{"intermediate_size": 2304, "vocab_size": 43082, "hidden_act": "squared_relu", "norm_place": "pre", "qk_norm": true, "attn_scale": 0.156, "tie_word_embeddings": false, "init_std_o": 0.0343, "optimizer": "adam_hyperball", "learning_rate": 0.01, "lr_head": 0.00546, "warmup_steps": 163, "final_lr_fraction": 0.0, "doc_mask": false}
Each number is 128 + 24 x the weight over its row's rms, rounded and kept within 0 to 255. Layers, rows and columns count from 0. The size above them is the row's rms in percent of the matrix's.

# layer 6 MLP up, 2304x576, rms 0.0395, rows 2101-2122, columns 360-431
size [102  94 101 102 100  95  86  88 106 117 104 111 100 103  99  99  90  87  83  94 100  98]
[[151 141 128 109 148 125 109 117 112 139 112 141 128 129  69 157  96 122 103 150 109 132 150 113 110 149 134 145 144  83 144 133 106 127 131 120 148 133  77 150 145 119 129 130 141 128 111 131 127 138 115 124 108 148 117 157  99 134 148 161 137 129 128 129 144 134 110 139 107 111 115 130]
 [ 97 116 147 151 129 128 119 189 125 109 119 143 120 124 107 125 173 135 126 147  90 137 110 139 115 115 132 114  93 121 118 163 151  79 110 153 106 122  89 108 164 143 125 133 103 134  89  98 106 131  98  95 135 118 158 111 154 146 134 125 129 127 158 137 133 122 141 145 125 143 122 135]
 [176 150 100 110  92 106 207 101 147 103 164 151 126 118 112 151 117 141 121 125 132 127 135 139 139 133 117 138 125 134 151 128 144 152  87 107 136 155 101 153 186 131 159 145 163 167 139 132 153 155  98 100 111 113 123 122 156  94  93 150 152  94  92 116 130 129 140 171 165 145 126 127]
 [120 127 125 139 115 115 141 128 123 144 129 158 145 104  95 122 123 154 121 124 122 153  93 134 127 128 143 174 140 131 133 140 149 172 134 150 153  89 111 144 152 113 138 173  76 100 114 132 120 198  98 144 121 194 148 150 145 111 132 118 139 139 102 124 169  61 123 150 105  92 122 130]
 [ 99 158  95  83 126 143 147 136 125 117  85  82 120 152 100 104 120 142 109 138 116 120 142 127 123 120 131 133 131 121  68 112 125 134 103 148 132 133  62 156 130 158 103 167 116  80  80 109  83 149 125 108 126 122 138 134  87 124 148 149 123 152  79 105 106 109 135 101  99  99 174 145]
 [127  98 113 120 102  76 105 128 123 137 150 130  98 117  82 117 158 102  71 133 102 118  88 178 129  97 153 150 141 117 122 109 128 135 163  96 134  87 113 192 134 144 139  83 144 100 137 145 104 123  78  91  96 141 162 110 100 159 129 124 138 119  91 119 131 118 163 151 146 132 171 175]
 [102 144  98 134 138 109 110 116 107  89  88 143 161 127 143 131 157 116 119 129 183 145 132 100 160 180 118 166 149 132 146  66 119 138 132 148 169  78 102 110 121 111 158 115 114 132 129 151 102 146 145 106 150 152 123 134  72 118 139 154 159 125 116 167 199 117 120 123 126  54 129 130]
 [137 131 115 107 122 101 128 116 163 151  96 120  92 123 139 138 137 166 129 150 112 134 166 129 144 104 100 135 119 156 152 125 112 121 123 112 182 165  92 138 138 106 126 154 143 155 121 124 116 124 145 127 141 138 128 101 145 111 117 126 122 129 100 135 149 170 120 161 100  95 140 134]
 [115 140 137 117 153 121 115 125 140 168 150 139 158 153 106 129 140 125 122 124 106 131 109 175 129 139 110 123 119 122  91 167  98 125 155 135 139 132 133 115 109 111  86 127 150 137 125  76 186 124 114  91 130 176 131 141 152 139 140 155 116 126 107 110 113 105 157 146 109  71 110 100]
 [169 109 111 126 105 146 111 137 131 132 145 129 116 141  91  95 165 136 162 147 136 160 114 118 135  93 120 132 107 109  93 111 172 134 135 162 155 104 152 127 141 173  94 116 135 131 109 146 139 105 149 139 151 163 113 132  93 141 135 135 175 135 131 132 137 121 153 191 126  99 121 126]
 [105 138 160 117  54  80 158 161 108 130 155 167 121 158  77 106 100 122 115  69 128 144 111 134 127 115 139 155 108 114 118 154 186 109  98 101 132 143 164 109 155  77 141  94 155 134 139 115 155 140 139 115 131  97 124 115 119  81 169 101 109 131  88 122 127 103 135 147 141 100 154 146]
 [118 130  90  67 116 103 160 127 133 103 107 133 158 117 163 167 154 111  88 153 127 104 149 100 133  95 120  85 142 148 146 125 138 122 137 137 119 163 111 164 137  98  96 117  85 128 116 186 150  84 142 130 120 127 105 120 109 113 124 116 113 181 128 107 149 139 136 156  90 120 124 112]
 [151 179 144 127 119 119 154 141 167 152 141 156 155 131  83 128 127 164 157 186 129 107 152 136 160 131 146 144  66 114 123 133 132 154  99 115 138 158 132 137 162 137 105  81 156 114  77 124 141  83  89 157 150 117 105 128  93 126 116 145 142 165 115 146 153  98 120 158 107 105 148 135]
 [ 95 177 138 145 152  93 181 130 143 138 134 105 111 133 112 116 144 133  99 172 139 152 165 126 160 116 151 178 101  91 146 126 125 147 116 136 122 105 138 113  95 156 113 124 119 140 117 140 124 133 139  98 121 152 112  87 144 146 103 148 115 136 152 146 140 147 194 153 135  58 129 121]
 [129 148 116 101  89 149 116  93 139 147 164 115 153 111 123 180 134  96 160 121  96 155  96 121 160 131 129 116 104 130 133 152  99 159 113 137 102 119  99 100  97 146 116  61 168 137 124  92 130 115 138 153 117 129 158 141 121 131 116 142 151 114  92 158  83 121 131 121 136 119 144 136]
 [131 134 129 111  77 100 100 147 166  63 114 123 151 120  66 155 159 137 141 161 116 163 156 146 147 111 132 110 112 119 131 103 146 162 154 111 143 126 105  96 124 153 160 131 131 174  66 114 129 124  95 128 111  94 143 103 192 111  90 145 100 126 124 123 121  96 120 147 126 140 129 118]
 [129 146 118 146 133 108 114 160 104 126 142  87 148 122 119 142  95 104 118 121  97  85 106 140  87 121 113 169 146 126 106 144  95 101 141 135 137 158 129 138 184 120 122 125  84 119 154 100 146 154 139 101 106 102 148 132 118 100 123 123 145 119 120 114 152 117 107 114 125 143 153 162]
 [139 121 140 134 134 143 121 153 186 102  75 118 133 122 145 140 120 155 136 118 125 117 142 201 141 108 113 171 118 107 111 117 130 145  96 103 146 112 117 120 138 111 145 120 112 167 100 126 117 137 111 108  99 133 126 107 101 117 113  94 147 117 108  96 171 117 112 135 141 139 125 122]
 [125 162 105 117  75 165 179 109 112  48 160 124  99 119 100  83  86 127 147 129 144 165 132 127 120 141 132 118 128 104 109 188 186 180 107 157 139  91 112 145 166 111 159 121 143 124 124  99 126 168  89 133  86 171 153 145 133 132 101 106 128 111 137 115 121 117  93 130 118  95 126 161]
 [142 155 108 163 115 122 134 160 124 135 140 128 143 129  81 107 133 146 130 128  78 131  85 158  99 119 141 148 134 176 143 140 153 152  97 121  90 116 116 134 146 102 147  84 141 151  85 110 131 127 131 168 150 133 127 138 123 149 133 170  94 154 106 130 139 114 114 161 163 140 167 124]
 [137 108 137 143  93 121 128 129 128 130 140 142 118 127 131 145 117 115 174 126 120 170 115 110 111 125 153 110 116 128 101 117 190 144 134 150 134 123 119 113 153 111 136 139 134 137 134 106 173 129 125 131 124 123 113 149 121 107 130  92 164  93 161  97 151 115 141  99 136 106 124 146]
 [166 142 118 109  99 124  77 116 134 112  94 164 178 135 122 113 131 166  76  94 152 138 113 141 130 147 134 133 145 143  99  95 155 109 134 111 173 116 102 167 129 145 123 158 120 144 164 150 130 138  93 103 135 175 142 130 126  63 167 133 104 112  79 150 126 101 113 155 105  82 118 129]]
# layer 6 MLP down (transposed), 2304x576, rms 0.0395, rows 2101-2122, columns 360-431
size [103 100 106  97  96  99  77  94 104 107 110 116 101 102  95  99  86  95  92  93 106  93]
[[117 104 127 101 132 147 189  96 129 108 109 104 129 146 104 139  83 184 144  98 164 128  87  84 154 109 134 141 110 142 159 120 158 119 183 116 134 119 137 120 127 139 141 156 131  90 110 122 136 129 156 111 161 120 161 157 145 159 113 126  69 102 144 125 121 169 122 189 128  81 137 148]
 [ 83 105 107 115 106 161  99 101 138 106 124 105 141 119 156 102 164  90 159  97 126  87 126 123 157  97  95 141  93 130 115 109 105 128 164 101 142 101 154 143  98 134 129 152 123 146 138 111 166 134 118 150 134 119  91 110 149 134 105  65 116 124 133  83 167 114 129 135 104 129 136 161]
 [161 104 116 144 143 105 104  96 132 112  77 140 152 160 103 135 112 114  88 151 111 111  97 136  97 131 126 119 130 148 120 107 143 152 144 147 121 120 132 118 138 128 147 122  98  86 116 157 109 121 123 126 138 158 115 130 194 166  73 120 134  70 117 124  73 131 165 119  89 146  78 109]
 [114  87 106 112 124 122 130  99 122 101 112 136 146 125 105 127 113 125 134 100 135  99 115 151 135 117 135 107 138 145  91 112 120 143 143  81 138 117  64 125 158 180  88 136 117  95  91 124 133 125 102 122 145 170 132 121 129 118 114 139 137 107  96 137 100  98 114 143 124 151 116 121]
 [120 123 107 144 140 127 120 132 137 178 174 160 127 130 116 138 129 151 155 123 107  66 189 134 108 103 135 131 153 152 164 120 126 154 156 138 132 168 152 131 127 144 105  90 130 136 157 153 144 145 144 109 178 128 152 158 158 108 131 124 116 182 144 111  94  97 161 119 171  84 165 109]
 [116 159 115 124 150 134 190 163 101 160 135 123 138 136 111 148  90 116 112 138  99 100 133 130 143 122 162 102 106 159 147 148  99 144  85  84 123 151 118 128 162 124 129 137 124 194 122 116  92 122 143 129 111 100 107 159 112 111 120 132 156 187 138 136 132 111 147 140  88 155  88 145]
 [129  97 116 119 102 139 182 116 148 168 111 140 112 106 129 130 126 169 116 125 110 148 102 137 123 120 137  85 122 130 100 173 148 108  78 112  75 157 155 119 146 103 126 153  93 154 130 154 149 136 105 121 138 125 135 144 157 108 138 123 125 123 123 101 109 128 119 137 122 143 117  83]
 [101 173 149 172 166 108  97  92 172 133 102 133 110 170 103 134 142  86 141 150 129  93 156 134 105 150  43 109 159 139 136 185 108 167 112 187 132 146 128 110 165 132 129 155 111 150 107 111  80 145 145 136 102  99 141 173 130  88 104 133 138 153  87 131 126  99 161 162 138 135  71 128]
 [101 166 143 189 181 151 168 122  96 111 148 126 141 124 125 124 139 140 128 132 152 139 108 134 163 147 102 152 100  84 109 161  54 102 175 131 118 138 134 181 145 153 131 128 117  86 131 155 162 140 175 146 142 125  97 147 163 156 163  83 108 129 105 111  71 131 134 134 127 121 136 134]
 [141 144 114 128  61 157 102 167 146 148 101 159 135 103 146 113 123 140 144 177 135  77  76 105 124  83 110  66 109 163 154 184 137 123 123 109  65  75 144 146 122 132 170 131 152 134 134 100 128 135  86  87 132 115 146 115 128 109 122 126 134 126  94 126 155 132 145 102 100  83 117 108]
 [113 117 129  94 157 139 137 169  93 120  96  98  75 134 139 121 151 109 118 170 116 152 128 104 138 154 124 102 170 128 115 152 114 144 141 102 143 189 110 148 125 115 128 128 105 136 131 133  97 138 140 170 108 136 103 127 143 101 170 116 182 130 103 146 150 127 129 150 132  89  91 106]
 [118 115  98 198 129 100 126 117 150 106 125 150 135 133 140 137 149 149 164 144 135 148 150 150 160 124 117 122 131 139  96  96 123 110 121 132 140 136 172  96 165 110 135 109 123 150 175 135 119 169 152 125 132  97 148 118 132 142 125 168 104 144 123 131  79 148 157 103 142 103 141 127]
 [ 90 118 125 141 178 132 136 143 129  78 108 150 112 159 178 116 114 164 139  89 128 107 122 150 141 180 136  93  98 115 114  83 161 117 130 122 131 121 134 140 132 125 105 131  99 140 136 154 118 121 160 131 101  91 168 147 133 106 164 106 120 153 165 132  99 130 130 143 135 109  97 127]
 [ 83 156 141 148 128  80 153 117 108 143 133  97 133 126 180 146 161 117 151 109 170 129 107 113 111 108  85 133 117 136 150 125 145 115  74 145 125 148 147 108 125 143 113 148 172 164 104 132 153 105 125 105 114 167 118 152 165 181 137 119 106 139 104 123 119 106 134  89 147  92 140 105]
 [174 147  91 131 154 123 168 118 156 126 109 156 123 115 106 137 110 151 148 107 146 144 133 157 140 140 135 154 151  80 164 152 152 162 109 147 150 143 161 132 178 148 130 129  84 138 122 105 123 156 151 169 125 114 144 122 126 113 100  85 151 114 160 108 149 122 131 144 116 179 127 138]
 [146  79 143 143 143 104 164 157 112 131 125 154 125 136 114 116 107 121 104 114 126  98 103 154 143 157 127 149 132 156 154  76 108  78 147 147 102 120 144 136 141 152 131 118 166 132 116 147 129 110 112 151  85 148  97 126 142 149 124 137 145 137 174 136  98 138 112  94 139 139 135 142]
 [105  93 142 121 110 159 126 113 140 115 125 151 129 126 141  98 178 164 129 159 104 145 131 116 141 161 131 133 126 124 128 141 144 125 127 150  97 110  99 114 131 143 137 117 133 155 147 124 120 138 167 105 147 115 120 147 200 167 157  95 132 152 146 147 119 129 144 116 166  76 129  73]
 [138 151 134 180 148 103  84 133 118 153 160 123 146 110  66 126 132 116 142 116 157 111 126  82 161  99 127 168 175 153 162 132 125 167 117 111 148 151 124 116 110 147 124 141 105 114 132 176 127 136 153 134 138 159 100 141  89 110 106 147 135 130 137 150 106 117 117 142 154 123 127 111]
 [153 120 119 110 127 116 119 128 156 117  89 145  96  83 138 155 133 130 110 136  94 143 110 144 125 123 142 124 106  80 121 118 101  99 144 105 154 143  94 130  76 148 115 168 164 144  95 171 142 128 127 122 129 104  99 121 166 126 158 141 127 120 169 165 123 159 145 161 140 129 123 109]
 [101 110 120 116 143 144 128 147 181 116 102 142 114 142 135 108 112 101  78 124 148 107 177 112 117 146 110 108  94 124 115 129 130 148  74 109 141 140 173 141 137 106 102 133 103 121 106 121 118 130 171 104 109 120 137 146 136 109 119 141 102 161 143 120 115 142 151 140 129 131 112 100]
 [132 125 104  95 109 147 171 149 114 100 165 146 117 134 165 170 143 151 126 123 142 135 143 155 111 137 131 147 112 134 122 144 126 115 139 118 152 142 161 126 136 125 123 140 127 141 149 133 111 154 120 144 121 147 142 141 168 116 170  97 115 167  93 106 137 124 123 132 142 163 114 119]
 [163 128 109 156 130 129 150 159 134 119 132 118 118 171 121 171 168  75 172  72  97 170 168 179 158 132  91 136  96  89  72  97 135 132 141 100 137 149 117 139 114 123 131 109 102 153 124 114 140 156 116 166 158 101 123 130 160 177 125 114 125 111 134 127  99 121 133 134 155 160 123 143]]